Each number is 500 + 50 x the weight over its row's rms, rounded and kept within 0 to 999. Layers, rows and columns count from 0. Numbers have three digits each. The size before them is the row's rms in percent of the matrix's.

# layer 5 MLP down (transposed), 768x192, rms 0.0941, rows 730-766, columns 0-191
110:515475471575462506388569510525451454516571544468507519463430410461477491595498537489544495403537541428460510475477466518522442505477443489487476483517430505504465564514499451519606582460612528571546469467510435464564572551583430571412476382399576471576498503462501463530592517436604542508471567472499563618523508526448586555455534431531448468541484549528540521504440458465527456448525438532488508471539575471506551513499491465529541553532533469487546562491496487444375436414451526517493518509547675514440515470501435524535520528469553517431496486486472481503405547475475401518
105:573473386473479470537495499587490504435496483469593492492504387495523446422449425478543521457501471492554485563505565535480447514487508524434435435497476537444568580533525477411462498536440552539524416476507428549467472568570613443526467483552485496401554480537521505545456519433567495675520561566504457577486536472549539439455482496588536588510444506480512532454544591620537516529553504426493427475569404493540477489539596522421499534459471467524534396470566484475555449567570465451471539475467432580407474555459473511442470462517415558501496534451517480468463552499496529507
069:569458455554494390421497477457562415494523473495462480498492603520566573482572428509519605459554506521519506523518628463462427524465518524440524530499475511461459589510560518508490434543522550519552478493522454396487513471535463502389544478508545584538497567561489504523471555458581570601542475470571566446486584432474379465460502407475467511493594540424531504499504438431465489496569591511467578510535427475550435458446445479524480530575522564439573567597562522544430526541451438501511483520514472551513446453483469450426546525470536447495421459409469444515525384480524463483
101:526403462537464488584499539507612476471472538460498469498393478511490587461510453507482514506488459446518509461480509515491480531510536498442498491523426459566522466594478474493538388464505489521541474472549495416419514553448545427457563420507518482509581473455398534465576541426560512562507405547543492452567535455499526544391503468439495491537350566590550406496475473434501507510545539644558539605575515533493489429525427495508568465462496567475524591556519535500537531547548436497498547503506466537452480550442566377546550515453428608394486487490505451549527434545484512531
091:511413477576417445467507506521536477434507573536514514456537413522584568502498555524523557501523464483466524562542471515548542479540484439401596617502500457533529494498446529609496501533601532541485429522530565464490528535503466435517484503506472506436482550492372522530481512491490433599499553447492389458436503590466507585498489369411522495598424505408610496539449560531443517482569436459431500566519465532420492485516460431485491601473467600542442447544498453475541502505512466565443534537495525558492455608460493455493526592482491565384451522409494513487445499470488473528
102:591514508469519513497514555404521442517558472576467544564537585499557550504527377569400584523518525512520400552448587431360503486528461521529579516430497531426546456435502534590487564482487488489545433552484485488491549408489427487438459505522569543591472492467490493520467477476495389455509431470521509490511452592489433530436553518417476536458499478478481510518523559517533502612400477536507506482469497536591483508425508531494540424409441479472537478484406578455527510423587536504526474533490456480416551469516590521526467568520516503621438494606469497490405581490462502478
110:409433469434509543458466477547530529511464522554522579474551503545524582446515437544515474533580467487413565503378536518492504542541520566517446485530548586622553476527525543531562421545462432585454498458477448436482556431551561490517593453485484588586473550515520462484489515439448555533463502516511506532565461453428422483459499446539515470383571448630462498523617469426483535535537537418506457540479437477483468558499442487445415537530503484490457585543344478462454534468554544446486484475613464472479521446508499494441506426463582597471495567441476491498498466494535556500
088:467599535571494474569547510454505477532520493592499492442500460520590440501510534475453501559425484544474484420546618413453501504442537500554452527476452499521536531425427446541502488516461392520448485479524565543487501502486524417496435495540534427512529482468525505560460471461553567499619539557514508535425400524508496460553496430470560497506380500423485451557483482585507509447428512463436529515460468472511506434574505536565412462495383508498583454511556566522522494591498546458470517505436410437533575583545546446523523606381576546498456549551380534483554512469479477608
121:545507545470532625405467574423529433530507526526455500576514526519467565542582591482483537534543488469483447478470501476457524453642519506499463491500540422500505534524563450520549535497449551467526557531561475409519468475550564525496536473426525468490482416458554572509507475424480383584432493470448418515490450500429444474496519468445432514534528511515412597454486501547514573515430558430514519460449407420535523521459469492636572465502600494481526474479394491487447520470452434568498636497522399537438427470472460518574575502437467543523582548517478493472499480573586509501
110:488489567544452516410552475492496453536449463512442493494501556502517463502496504535552477552468509556429518495500394545492475475556583507430342475584520507563458530569514551430600518515482513608486554505426513458535510547514420490547462546435479390475511494568563477523515523464511522549543502437498544584445500469570479463398529452465520526597479514482429525516507473497385474506594588517439467484373445562506509510533461542532492485570515540462449510580495497514478520418458504336491509550391497431498468542480483536412507553557462530567555489468535554444399514628510474550
088:485508427497584424444520437586535488559510475475480499509467501427462522554535412527521505490651440588507471479570484449597556497462597510511493481457499475474519501473513556390540538539441508552414478475501548445491529492505532388562530487479562458556459483545486544536467514575512515433552520486568583518472568354595532474489518471530471418511363500554470369447442457529570500490519536511488463458535494545497521447418476495562432501556544518555502487553517496535405382481483459572514555606489517606440585492480477483552433532486464556506432509480463578482482462458512448540
103:482602568476477515495498594423557473591508450488452451582563448509510486413513424450512435446516461476492548521451617533450455531494566495463351517538535515500394486503496503499564495490497502477498527486525529476550558503502512461493459354485566612501513535536490424470458504442492578501466488449437490516514483492456474449524555496503514600431518566526506502612574472526566563566443414450573458539489463489542448521524515627575531533481565522449531501493572414450511408543540538449442466485504467462550539532514505430473604416430559476445404413439561560448482482527500547522
127:477528501497465529527504444549451608527509512466396476398390568494523541595560464519494523517506491492572399548432535472466434464466512473499597494499503492569587442468553413507554507511430513491556464520576430505464473552453453453514518375565508523496484497457554457529431561578596513544545506508515505535502483566414538523475435446488580503490531446501546509435430469585410432572468565468509455513554469472504482574563454499491479488509523449523503403494506609505477443430483391455510502446577474468522518521590428588557580534472543448466601505444501465514516431439554445607
107:502484479461574501586418406567481510461520434515404562426542606505552582546506548431459405482485473469524519588448483571506559518410557479573553547460492492523460503490526525520432517449555476418452545580588482608494442479429491458546455560494483614530474426462510533493581520532519483425478545547548352534456548525518524500499559415562475471546422451515545494486514494527387460463418531472471455500479584424502492491382539544522422530500509524495501576427509486502422496507548474499515520489476541532526551465471389514466441521503601579471441533496508535464532458455540502609
085:520391547557437496505444507520510525491595386476540544518523451484496531541494493514393420541468481494527570506561502530590606502514512520476494469435559455463484401508459518455492424512409458503497550569542494501516409505487489488467367587529540514498560499565378399428486499492420490465458470566551516477393461554525489520515586504425520492498500458558448516424544544468474393483514531511527604513581458600483461451479440547487574446448470557584536525471518445637454560459578482529581509522521468543530531458439575496585496422539524523456555493524554505450534506512505419484
093:411504506469413471472522396487599530535525438430478479467477516441553481443443465494438502554421538502471572499529467516529429550500451646517564564512560565547482510425561528518444437448569461412501523522528565405553509504549511471467459491479580426497587529523474462449453574468390512457491469492533480472551483525549459478541415502489457574432415439511546519483526509476561527552629485472543460505399580457497585419398444524517495594503541492490571475513545464422502423529528515464520488406590538446427500562438438501531586545579574478515538512567534511506505505520552505529
100:569552615560447578528476472554466497541446508497433462482517487461408417514422480532559514457452421565444457481499493462461493479558496478630448505465623443531465444504465533449523439588505506429462477479518509584475408494542514584442519496556514532501539571482596525520497407444493481543500395400437519460480449490363496452501471543483518476502484508529506560493551473575527419586434476534546532557447488515518511439514442415605482592450488496482427532487484504498470501423495419599544553443542554615492511526507415571495462502508621490529537515542504571538520477473571492479
093:528539539417491514471464501470521478422485497442528462549360483486501491487536518456525511478434492575523494558536460425452511477426408511521475521425527451569523511535568511531467448550489492522542537588490553502555574524541544596438478488564436539454485551510525547368447466566481589516525473444404457571603429506459575442544486434545428427471525602525541450506582440447511512426414475535534521431458586523590555511564542517436480484574404526485505422517539460485507491504541599472454408579565529446572456518521526423563482464529534593501425441475488572431463484475503500515
100:473509493542423462475461583557524525532494503476523612517546441509439401472445475496539454559601442470520495528505513462545520491419456511563485521535493563492546574530522526467568480467453398486523579401474409548591400544541523503615501467507584503570556537599574486539520503604426418501577496500560426519412572511500455414499538481435573503490559514582549407444424534469462426474503522522459480500600559499488578499500524542475429483509391497454523468493473467428499500521486525424541464426545434536461515529522458512420507481560567551373471472490552503478471444421522502487
096:472494500506514530377553530514506568567457460496549473552582526486423485483499561449429498448558528449480535576561441516590511493492555448561509566518488534563549595554421464531479443484436448524553505423571472456474512520621515493497520497498411394376525488529455584514516565505440526501542493502524494486555515511422456431522520435657437526465437480415548453569464557542564521434542463471530494496464476443497456579461496470534518466409472505471481505438474469450525486486516495415517432586501486551581493519543541511564517415412524507404574510453400451492582581443550557561
116:558594526508476468455475599523384551565458577569620536535565557548488520498540542455504474406397497492458443487512469511612497545494484505514391427472471477475513606436563504495437470503486516417506439537522447591425510530458477511480455482443510552513551421479478509467532478458497459546496530456595456562396528460550485437385539370480499509495427506538531485573513562555424441561563381452566480489505503483452507577549569448500577425580551560544490587502523546552517539458476519493480441480471478499437520567541480482497487421497553463460471531477467562508439499459456568546
098:478512424496578538469492513475453470428450483533539597540480411563457518543532462529532422446412486515531556542542531570501409454488476526500558503496525528476630454493474461527606614493431472485494581541444505506510381555471506484454490543518449544433390437625452508499492629497484530513512443513539499485501629488520530548441477476553449525390461456537506542522453539486459381539472555525495441533520458438515508573426486549441598564490424446508471512494451576436503495541394513497485471517458576491486422561565630513495488485441460503482500527518426495456555506579523514522
081:567573457518455567506470522473535456514652476527514435528517522499493477558479432580448531467534501533440453404580461515503466510506536504461460586501537441563481486393542654641495446548555513548495471472548593553414483466460494472405491455539543403413545530506490560429478453506510447542530469582517535508490501392581471484427529552466514468504591609468462408515536539472579522474560483518406518456480491574460550527494478533488536393486494492546494498397491568454524520509456521493518467544491546566438511533547501480435447490448546489507468426513436545538425449474503405559
120:457467449521437531492564487445574523537474550568447536515430450511472526482418535431429488543461533526559479591452541518512550526520517514567520558392463465526459480499489500480561614567504503561459492492451470462442519498452455518524503433355568588485542407494499526429526567520435535449477450513455576563478507468451543499482400486519570453439606478540534586480484574466529469561537549412494525542536496502491528581566411431527493433387537519605556442450566564610522457488481522486516368482452460517479479404524506544454492513475560422500575467435491504514499476601484557460
098:416465487544498590481545499496576541440511512461531530450463502457430537509457476511416568489516487539578478492453427552520433535623497565521510542518555464467502459498471531408558546561436461558570600527572416524525425457500447503494422435549527581556555529571574513529513539505374485470528447374421482409529514530483578504436514492544549382468490420548491639568522537456493458476454450498462487586488464542513562453459486525508559540511502550441484518477439449471516500536458417472533528627545563491532495437451407527534493463477518527494477615429519501476521476448413478468
091:466520593409478415609459536491511480516473433620472460541499521499412381570456437567512512496529526442506510439529448543568527456439491450430432605440522406584556456534428413515472524488506598471539537480568478538569491613491480468516436544429486509450536473391512546537515495545520513473535504495439463482447489504502527526468484527433470511473510403343531487540488500515514567525535654547595503442505466505485497559524529500507484470498490478504521599529487535567461491503498448452563551440458530431591535460502509532503499480432460461636425473516476546507602510496521559489
085:624462475455481484451520597524468510483531545500493523587445492517474470547513517486564534577534492520440418574531469522461377538399570438478441564514424438470426531507508552554542419470531397445522535473504508476452435511532563454505571522546555577590379463414402480545495508499572466509400470524477509586581499517476487478443476562462591496492432446509493460459551617474455461430519481503491505522538533627408449480596511486482585440403473421491557527520516505448548545532524457522498520463537481595436545547551478533507448527476600509473453473469554535536510513449464469500
086:515518432489560475487504508471493419401490428490518574472595475561533521518540466534468505493471581483441509568498552555465481562448585470495586509545559513475577526493457514488571429461526481495522556544521508516545370421547499524483501520548426490528511477555439476552487566459505576445519463524522527479487605530361523535464526541480532563399513472473489549502400424523446440411469560503516421537498499532529569607544487533468479509619492447445431543448524478502420478396427472564465477420569543509459487498582408487545590426498559429459452454426608528549468511543438443535
087:479479529504355491505462594573485418494492547476520493474449529585478487510493407526457510487536536515523386522527565499598529474597477477433487549500508459370500439404420393512547562469534498420570496525492477549566500522431529486468529462515475471464547520500564520518460609515482461554558471408525511458481494517504532444446476517555495519534478485527515486499502501533510546462398514476466463529412507553514520473469424442440520551493485560409560444506446537561438450553553528448451564526543513595579532524472449571473387500568594530616492389506515495486621472520521573395
096:499506520592470538467574517468551506456458543424563441550490453586417571489499424462597486501518561459507480513443541355481570538529502508501465443431607425501419524551459479529520504475497452559483503586549475450518500535451590525505500451448452496520488471482589642515437438490552471438570561489499419486473475408429475458411486540459499499480369628459517475505543446602443488464492610522441501510507461497516537483485519537455477496434557496477517489529469449504529504431466491462510448526561565433473556564490417468476591479573530485512554583541550530534517519525628424516
108:466554564487489400489573443478434497495442570564474594535488483495603438493512470482576506502566430466473462560493570540543466523587460510437602507444517479481525557456568471547492422443416477556497585508526526544471612603476473485487496479497470490468552585402476447608511463480513450501499439512545443534464496517497464528486539515426469580427596511420488523444496532534470462556527519440404457475539494543608465543484495508492493551519478408592522485531413513575481490529493462477483472476487430487496629499562554580476606485524352442434503517430489376483495464505519488493
094:433548595483482579538446494540468336510594434494579500414487491492517484481486491510584543397600488429529461552513589610522447510516570505509510446504426490523479533542487567434547528468452475474440492472483559472460460505545506573468532511433431545458510545561598484514552423550471467490545511467580525500449409462531526428439453549477449592441411444499535543572398432413459587467582537479544516425481523476529510470432508596514494528478563541519496504533457418477511596552586499395459545502465547457527486479529533472567489449497455503468501440496466497478493555525463531610
097:490433525513491609492433492441596522453474472488506529487518512547506476532545409611491440514463489520463559496540472452492545487516574511513494427433484524526434438391541542438463425446436464528544527614514539463596544450542486523418486497490535531481521545450519513604489450525460484540627517509449573437514513530449459599504490539522398564446565483485418525422441499568520511451433493462516446443399396529458542492542610568524575496476553551548526513514475562452546548452587463524492549454461497421370505575504433573492462416453497545511545430529511549520492561548431468515
101:432566462495416435598457551559540504584476516448576492498425498532488489516536576444566497462519519545446382524453449534587525570487514487563486474556530512467475542578472496478528540498558435421543577461514504524470444509496529504572434473445591495499562514493464502544541448540493587534541422472485471490426531553488458464534565430498574539564379550421497465469545542516471432429509518553518467511598541428419475470467458529636523576456495512435554437486489431457363488475569443439471461517432468523454488521498499503486463596499442520451497513544516526471559600494585361498
095:571522499449558453641446538470495557555504587469515506500482532512431458483551524490549545487495524462435501466441601442496524533483532579456516485492588500483446519511459560632518432512513504564419457550449525510494442505478479522503548462548523478505541588469554523574512537434518473517463412472567435511441552503572450531480513490387473484450454550389569517403479478466606426449468595562569507468525472462512513421480625526508490516396528464461564464549512447447461493533538398443515457561382510474490491550583416418575502543512433512525476416511526481465468508512518456609
098:476432505422488484485448481516517449625453504458469395429521424480476536433562410524516512478494500441432585490519530508525591481551491472550429506461485506442474506527480508517445492462517543439408518551613475495523504559553567531497523541527558468581465480643492488489460589431486552623422593480484617448531439441355568470538558544485521548556569553500508648460485525487528500465584486442490468414466513495546517434495468476517453514547495494472525523456471443469553462505444482397563491482552560581530518487400471510512444513508414470433542483496522506548493473575460537552
094:493458487487539537570537403484447530523494565476588502421562473430539575365577526537586425505470459475463528538515451526472500472572474459477484506551485494565471538508539445439522552436422484439407605506479522531475510507535534541486477561480511384438474558498475486509531423471470522501476499509527456584539509541473451538495502514577482517439396508401441573486567466531525503498546418585521578437410518511545449492532447582569533579614523527485455570389606535435579505564478634536440510512506500493447413414434425517524532490534445449490519491487514488451522561532463506445
# layer 5 MLP up, 768x192, rms 0.351, rows 731-766, columns 0-191
104:438488517470554467520491535556506560495588535414454554470574402513454465469569515500554532526460449442504628475513572446580487510397463492526447514460477550548405514488438520496534477449526445494467560508591396588570376507468591441537516501545529501526504395545477573581451512486494467493608467534479459551502487505525495504592497545453517513467519553435507457515475462444451532521457448579528568443518483556535586571466433541467542471485519572548458484449484543626435523445440514506498502476435440472420504485465431466512515611475437598540470482474454532444431569566407527451
065:530442460485444434542505413581564493473587499456568491495484487634466487540489517472457447436421452497478503556554531477495442457469499450542512438479503514342472548595541494450461465516523516446561504523570510509578495479516554415485557514572538632476530488378496586521413553455481509607453550470488497543467476401501461502461530498478456392491533503474547504519473461478460548495561512528486579492550519502541499408478478542381569532398491457509465574484445500506412480429515518491505581596461454524525454553472520563518481543489458577442444465587446516555556570592444485558
110:524517517535540518526508440537499518484439537481461399507453524604365505535510555568467462521538425572394478445531555373383582545517500480593558481504412520443510497521470563517442437496458513466482548449496557390470477451501474502497530440525537470451446519392507491574538484498491486518446414428487465482515515467544610510470472491519504522419502492537554510490458532522402534469482471502492567508463471560485499444474546515443417476544519520542494504506520464627570437547462574489588494481489455482488526553534561483429577615534446578564604618535495415541454532543496606498
098:497484523527487434500431420540499505530485481568473513547531443421512478426477490563445543537398519475623403502498552523443578463523529512437481490385461430442565404515484524498443478544617504531502520532530542461472523498543506518463387503505477551437425490606376472486465511510504555514470544435460496423551463584497550540544423546512506480442504552478517471464477546523435490520474572480469533506445477575383475514495486472511510577489499449542569480570489514535497607494541551535548347454527580500556540439526491483547454462470579573628430519567447493467468577470473589560
101:467535626493510506509552438569439485476538580549438514489467516485445467559523536559398497516430541638515482516572446554478506520453494500576460507523498482526421520551457403513513541602619536527541520492501499500505493400527518461532565569447452522603383447491450420471527550499509400511608519520465549436458446513522481563435508513498520515464507560548457587513442425492484460487414471495479474508561456480555469439522549519422467456526538466511504539453443465442560597461420534506483520516497444534552578534565465381482524464446494461567450455580605496467447428533606480534
110:447484444475418418573475597446482559484547498483433443481545489464492513503529583520475525439461575491597525490436456550521440561511464547578483523460478466460499463488589557560475530506580547490511616493510538497499453573460497439505473623569537495460500483445550488462449512575554542404513509549521390465476593471442490528621449487516494501514546472543491495467539415533528567457558544647526550420423458496506506367506504491529431494509528401445584515527507450572397539446472543549516499545530475422456477468494509542515395532409416505552478458501568529469459444490542477441
092:554469475462521593499470438561540434482638596450543469498466494548534480457603501390403495482469502447515500501587531459518408572573550448545431478511499503538487549484547471489541605548501491523525507546481547402483429493432629532537517483478475517470506501424505551457504428566452539497542594523492454416422496411463499513494442519444443522528493503534501457504627505497434438525389525550513546489564462395545554607514531518418535459477518597545414487546443509431528403442513470523551465498496535418520490490529477496426516479475489558529535547496462465431561417495490583542
109:418466526523440452461566501483552624486546521443517534507513442447544557473493602484469468525584382482517592539497530432545469551415491487533511521449424558656582520557487537533478537508430514522492406544530551464512418488490497467526617542546525573467540459532479526501483439464448467561529559513531496556528538538545519530586469522439419488587513448460538439502559453412493538446498616538417609512496545492484424577513422483474426436433452528543519471539456443508611495470529484437439515383387491496495451417469505480530465582482440506472502519528479516496481468537463474518
109:502518427553511489600506481515573482491683501459472545414529559429527474493480518479490458414526508476529553445451529483507528516491520438538492481452469453534538451483538488527492611509529564534431467610406484489509502466511525443504483506555524457414505567498511452513451506520552459422496519469454535549465483439455610592441583499493519518491439553609432519467438468465486540424509497517550501570425581559504584531410470481523496534520536486550433448508599482414489494564527608530484519565484530512451530471518508412476477506443539368581539494433358528422457516554483417571
086:540514515433530538491491453440371541509476535407489486458560512562556540472539535531446441480478520486463427400450489496500569488468523519465551467460523444609499481452564497444553445547534445472539479549580511551492403548495463579513522505472475405455375564403514506489565495528582537559457500534591508495430621493428565498545449466557535574485470509508582475500392557479480499639583440498534584618526510537484468429547442540456417474611509533469455421437468478489506456475486507507447513428536538549423543532459472517466508438463483535517559490547538512580497530494529570435
101:594442473440417421530497555572527505480492500418469477522427570507545500446428493520518561625496564459554495398474417489411410473511504516470485453495469507512477503472517498533526496504442480520463530530468515488468527533533486469510510527445579518530541587518472371489539506597566556466554501496529460451514534407515505562524500453450424480499496505504548463575515528504549479558472593486429473547539508528569455419612433444386560439453575422573530536534559440552525505546392544461471482416565542542523438501584475531448413508458599497572525403395498434556556465543481472545
123:427511541581530497468502442516573445437557588532501557601538526530480518504421530412542514467409567540573494488457497485584541431472510462574568367449441530492466489474477560518474600474558496496526533406472607429492468459533542447472503474531495457436442478366433428553495488432579534443423494509447465479476544476506555529534469572504444508440518553367490525448505564466556488458506471499508556461475502580534431506516445503537457546552494523459577441455519488510556588447498504470537438541427481523605499495540517477488378609496608532529509531536553508437504432550486557462
110:475405540575501497466449568540494489491460423515499517495394534548452522607555525554587483533480578579401516500459496509447540497614447488577504480453502521438508487487455517430439458524468509627507490461346504478494446546513480497527490558553514403525464428512505547467490536531495545477505507420400529593566493439540532507432511489442478510515521481473491461526439554453608508539622508443534588474522458504492426477564525638522559562504484594515490518505492470448470479451404443554469414445486523470532476515534612349474467521488490509531473504505476509504493575387490530527
081:445498466484509467484393514500494514524475549510505468497549543569448512543462505460469555524538529477434552567518395490606502481466504482459472470495418482484474459450449602648544558463500491499556544460533533539493463512524524486536499507506525569464400525512445516567473534586517484432459448537562496408517531510498428489511500422527509478628465431408503461578418480460498417412495591645499456508528386500401444445526441410524555460552562583579426488530540547632428457521539531578523498484498521473515479485470556474468507407537499484511620481530532441524473496488457483587
094:485456565483506455566554474576645418456535430426533543538538435586579504522483467503528464418549570512536476496579491474416503532478469566497484478482418520560565524503541430448531489499566506439449428569487555460494431444466419421515341453507468437424480536499482477508498448552534637538523527515519480493499547479599515617452575598427507429474411492527456452475550478416539525550561395520557481485479485505467445408535511548499462589471483538466510573505442521515516468471577530483499485497518441489494503539450516567490441524572512589530507594534498470503499403471531516547
094:402458548438547474541398542637448507557536459548545556497492466465532600506460463463551483560592446463476557515483532492450512485594478657514522456483470459539462483472483524570550457585425473548567458469503455520523489539537518437421568470494491550368562494541479486418427478543429369462524615435440557406528452480477404518474520472457498475488510405525559539463499498495471501487539542477466529493534533486517588533482530518500455486494445579562593504509500476581580406454477465552425503459525563539528422514435497455496486567452520499458510514491577541462486443501518417574
094:500515514492417428558517524592435537460460569505574538457541454436501476494452518481475416513534468547468581544525413461415478501404477534548494588443477494485463469496524464490555499445469455466521584531485488512582555569492522454435501460456495448530479492522435501536473467524571506437557570508467548517562466467421513519485556483518442489576503495569590433410400508502548480438539494470418480552407486551503558450584420539560471406440572538498539458517419549532561473448483510567408457509480637409543511531549588514424525617508481521533503542553550520522435522454614529394
099:459524531524523566477577544482501472531541521505486507413549555530603504426463506498529530408464441496593453557484472446520436450531599543476439462532565306487452450503563501545448498438449548534482539448512563466460485602485470457441479523465592537543482477512551496474439563446560569549537596520571479525463515472511616534374413497407521494362465480526533501570491533518562398468576494473527556603533495469489525491561555444478517484501476524513520412517507493442546540488461470538508432618493479444468504455444472434459533432520463420462544550486438496502533569506538506476
100:482550543571533467477622424514491504490477504547484500424489506547472435577512411515492566596326549492422530487503455538543481484467495506536482535492471452448535575460561511474531558484619521457461523621595479489419502507490567473493452551514523451467543440527478488499504494426521556464442529444518504424556445485523520470451582430542599526588553487589494419475466540563423507467555549425517501469521502496512510428561405539404585511556593466561498506417533479543544471540471521485424396548449475443568466635478560467479459462518493493550455447475498436481498482529460568493
109:499530490450508477551566551570433473534515559473445521510547490568588527492564499555589503511458402528587599535505577460547509528526529501495375424519505499517557494506459512507511509453596483433444484590558418503589512516488471439499421466437522523408452476487521509536509512528599470417457576576487463461356461414513519487558506464559507490444429533490477448549453475487532481515406437570560402499448485515488472455506541527519532448453518536476420460390486533554551444509525475555450620418457514548424584538491511444430472514506445493478468484544506541587466564569417553421
092:558454503498431506535454498570467404515384426469532508487573457509552527549547500436505470576576501466367624486445420496556512439508546471515458513538494491506514502534510500522458453501496482552506499430533572522467433487551481531581534553521503515515459528479571500574575461473596475513515494514437569473464465447477400516579532480538434426492404565472492472556500441483576561521504613555502606464507513564556441567538438578587499420489579605429446482467512570471468477506483602521414481502555456479426517590504519518557448488448496507456454460422551413416436478479514438525
078:490534486600478576527459454487517450485525519443490564543461355487513547512486551506470460447470454444441421440589501439521406496484445582495496402630546533477520543526426570586560499437444558481546482459465584451523526494535576536428488606500511517475473509450411520548523436532427491614585538529521497433536480489460496464603483465532588418472441447589471485526602445541461440515471520451482477511511526419543456553577436490542445479526583464458581531489522547534488552581448566498581536456525499497552499503515515411489477458559472470465473454482463417425499497523450552570
115:477489472558488508537527452480534570420532547537548501570540533414549450522579429516564557465484506524495531392497515531582596500533540454471592447495471424552542485445462578491478523478446528491519507497484476489489520537529539566516460552618499506438479460434522586509497608483444506487513454527527382432449576497455512534488501384463485513568450489471517470444535484395462503512462364548435502560583550453429459552554495508517463482525445450578531466473429598568462564436522626586459506459467391524484509519417480438511405564467482531529446476497504389522495553447531562549
098:499520357525417485604426463432494606556493508495398505518454514469532524469550480596493519548513519556527494523485495370439491459468493495551485516478519407406512497555505472499504476470571437467510552475512511497512547531456506535504531541543470580473369515456488460417486566434472514550546564558448481553566443492375499572593439451462467508441505477415501442393509593588572502582522499518466567546442458482457491500480548495520487494439569589560535480532484426536623495518492503490530479509469543474439424535428586472477451563537471468486474528503536418540554503571620537497
099:459446567558472549497523463601448406554466523552518520533481510560550554511424536551498513430494416540486429429483444467472534438536559515535542532536525592448434380486526433540437459541563548488589447491454563465489548533481552512452505498534507462467507582538436458603553485388523522494538497498480505513545466504496574543504522570460508460457483593598481510510430537435466502345531515469558464534588538551561492394526478489474492556453517590435469517485491493469458466506574550508393458442510499473463476664448462445503488437531524459460622452400558500472529480496556483497
080:575529532405523515514462516430626457526570536457538480394474410379536540575542450546472562424461484430532447495508521537536547544452432529480473496539554486545542530448475445536561553467474486411590529465472552522455477514523515543508494570458446538474464409414505490548483518515471462570580512507466462511459518416455549451472515379535670506498444488480461490489474568451509535497558452516487460474546454488488510562520384472626416508522522504504441621409484444519517510474450616453552544569521542551530524589472448482562496529497466483435452508490537552416522523446458505464
083:420600511480495570548469532489516468581475447476527395459471492500400519553560492560535514463525446438503456418424582457565527451527540468405509495483488495574513475507583526576502512526479521467594483518471527450518527592450512502504477494503463556390483454536520441476541562483613439508504508517487503494505443470532565466548535601437381451443605532517526455453545555512492510471538466585540562393512527472513349476538461635512497506504509442505455524460514400498540606454425553468414476499470472500482518585470559415572473504516547484481492461457466592539459547442465417459
087:474579489485498457470420421562447505571485491530614475547471416433524444451538432557489520474395438425491565459521547575423497575516510511486542552531616556603517487500551479487468444377509523431556457442508517503485539479503575497497523527558502545364510543497457485497493434427524525448565504472496497429586393490538431433598494519479612538545441552585577452509471481481464528524503535589453456484546471481476477464458490577551471599451477490494460446558489603424470475493569520442532493404514453462514470569487440425525509511526533531479384493524562479545481483553494525563
094:526513475570474494596485420519490422579535523504554474608476525504447564590454478392440427478541545400515433530557420561557498470539436525511552591497488515589523545549433469525434469515458595446470513474538494510424451513489528522484637470477592500548544520566439510579440478581523522446506524468509485541579462552521503430490466509474445561544471474468504491500499484504463619496532499476413430446514520542564547579513490499504498554542481566411499436507537452493370534516576502417509425443487450546516466476498543418501438549558565539472420507556374478451469472489433427451
103:407415553555452561530489461509483499432497528441575595603499518506499519527497555447463607510494519508473581506458467543522493504571403465539563581539562594478426561591484502553459420400483503426511451501538428539430447465504451474485521549509466499586491458495490548472528491476465479490502430577435506591435468536521459607516423505459504504535416516495546392483565513481523565511559538434578594535489492450481488510432492485460466442431506481502458452524503495587533490521515560545526477399505480462537476395418534520474530472593470472440493621434504509485463541477447429648
093:527500441421483469487486443438451501534425517569378446541485583683478445498524562529512488532538491525496436453542527497433524501416495586530500459457515497628526433506583493492529556636572499423554520501500458573482483542529541394574447479546469503596443491534424481494521570468478491541539459478561496472522449479491471576482549519537521450629407452506552404453483596484437528535392545484465485583576528512479514507480521498548444517521640493485475494461493595524514494472547444479504486423528520436529454473467517455502453454422512558537524430479538487561471499431468488459
103:495568438589517416463431493518523476482447533457463400471490492453574478591521507590507492455465439479479524547502463477463435377493465497507478516612461505486535485418559510522563493448392506556495481498440527533495497564492477541466580529509454539411513514543478423541449532431440477556556499510615598558528449520579536558502451536508469445515489555418430567451559542532511555474498490431473517564477483555470503517564523491483446578465507588596526487475465476532584536510377461500464405530441441457564548493544540466373536509455501501361479473552564483519536630533492557458
105:433510424482382465476605448557550478494473564472396479523565523555597433508466500537504518464479461445568495548520476507575526583534561443448463504446449465548459444623545390508541512465478559517489497543526434550498392509382523470473391538451526482524494488446612457472529519562457496457534488531526481509425536533458487480615560551535431547505546370395524465463548515439555506507520428566570444430504591539513491504482506452419467518518498535520460531474533477544459408551532511509462492593507442462545479503495550573410509486488433526504578532448559502592508479481583505474
102:436412492538465521529412453534454487502520558547451522473494549601434426489474512510501483492451620487436458459629564545424548423514484451479483505540449488530525491411472482503479383458608449512536541438467492495523512475489433456596559435457581488589443492480541550441551466521559437475498515517460448463543528447502539504394447521495534517496414536510457543605441511502404563445542574534382615454488482465494555608539480490496483497569517506551411552458557470531462571410556502521550522531446604539558516501489518500540542485491520510475499508524466535367601474474539485511
094:354512576459476561530504464480490521528475460504535475525523419437521527581485475565504583505499533415413562561507517595488442555495487492534537491405483543478509480466483563511473485506561500492461446590521430527506502498435498512502540532520584453459579402511473537479522468544586504493444586534511521538345467538464473489521449551426401544491515503477482375525415480516608482501587440487572458435545493465538445499557513512571515448561450632438517485563549503511472573516511505547431496506525454526474538413394516481478468518468432481579461576492561465598434526612554452476
098:429495452462446509457560455460550449521507444538560589495378482551521408493458490453494533584535539442554565396421523475474567432511482506493593456540501510486556484528528581554462432511540435477563555517590490551618494524480461467511600464529477459536513509482529450489469474500483526489444550410435587527475512569659433558406546410503470519542457486530519443484442523455493502525514598398424458570448457503416571462433526506428501499515546516524581451543395408470530579507614534479528491445533484427520500516540599482570506493472512437503476496486518471444455481532502479509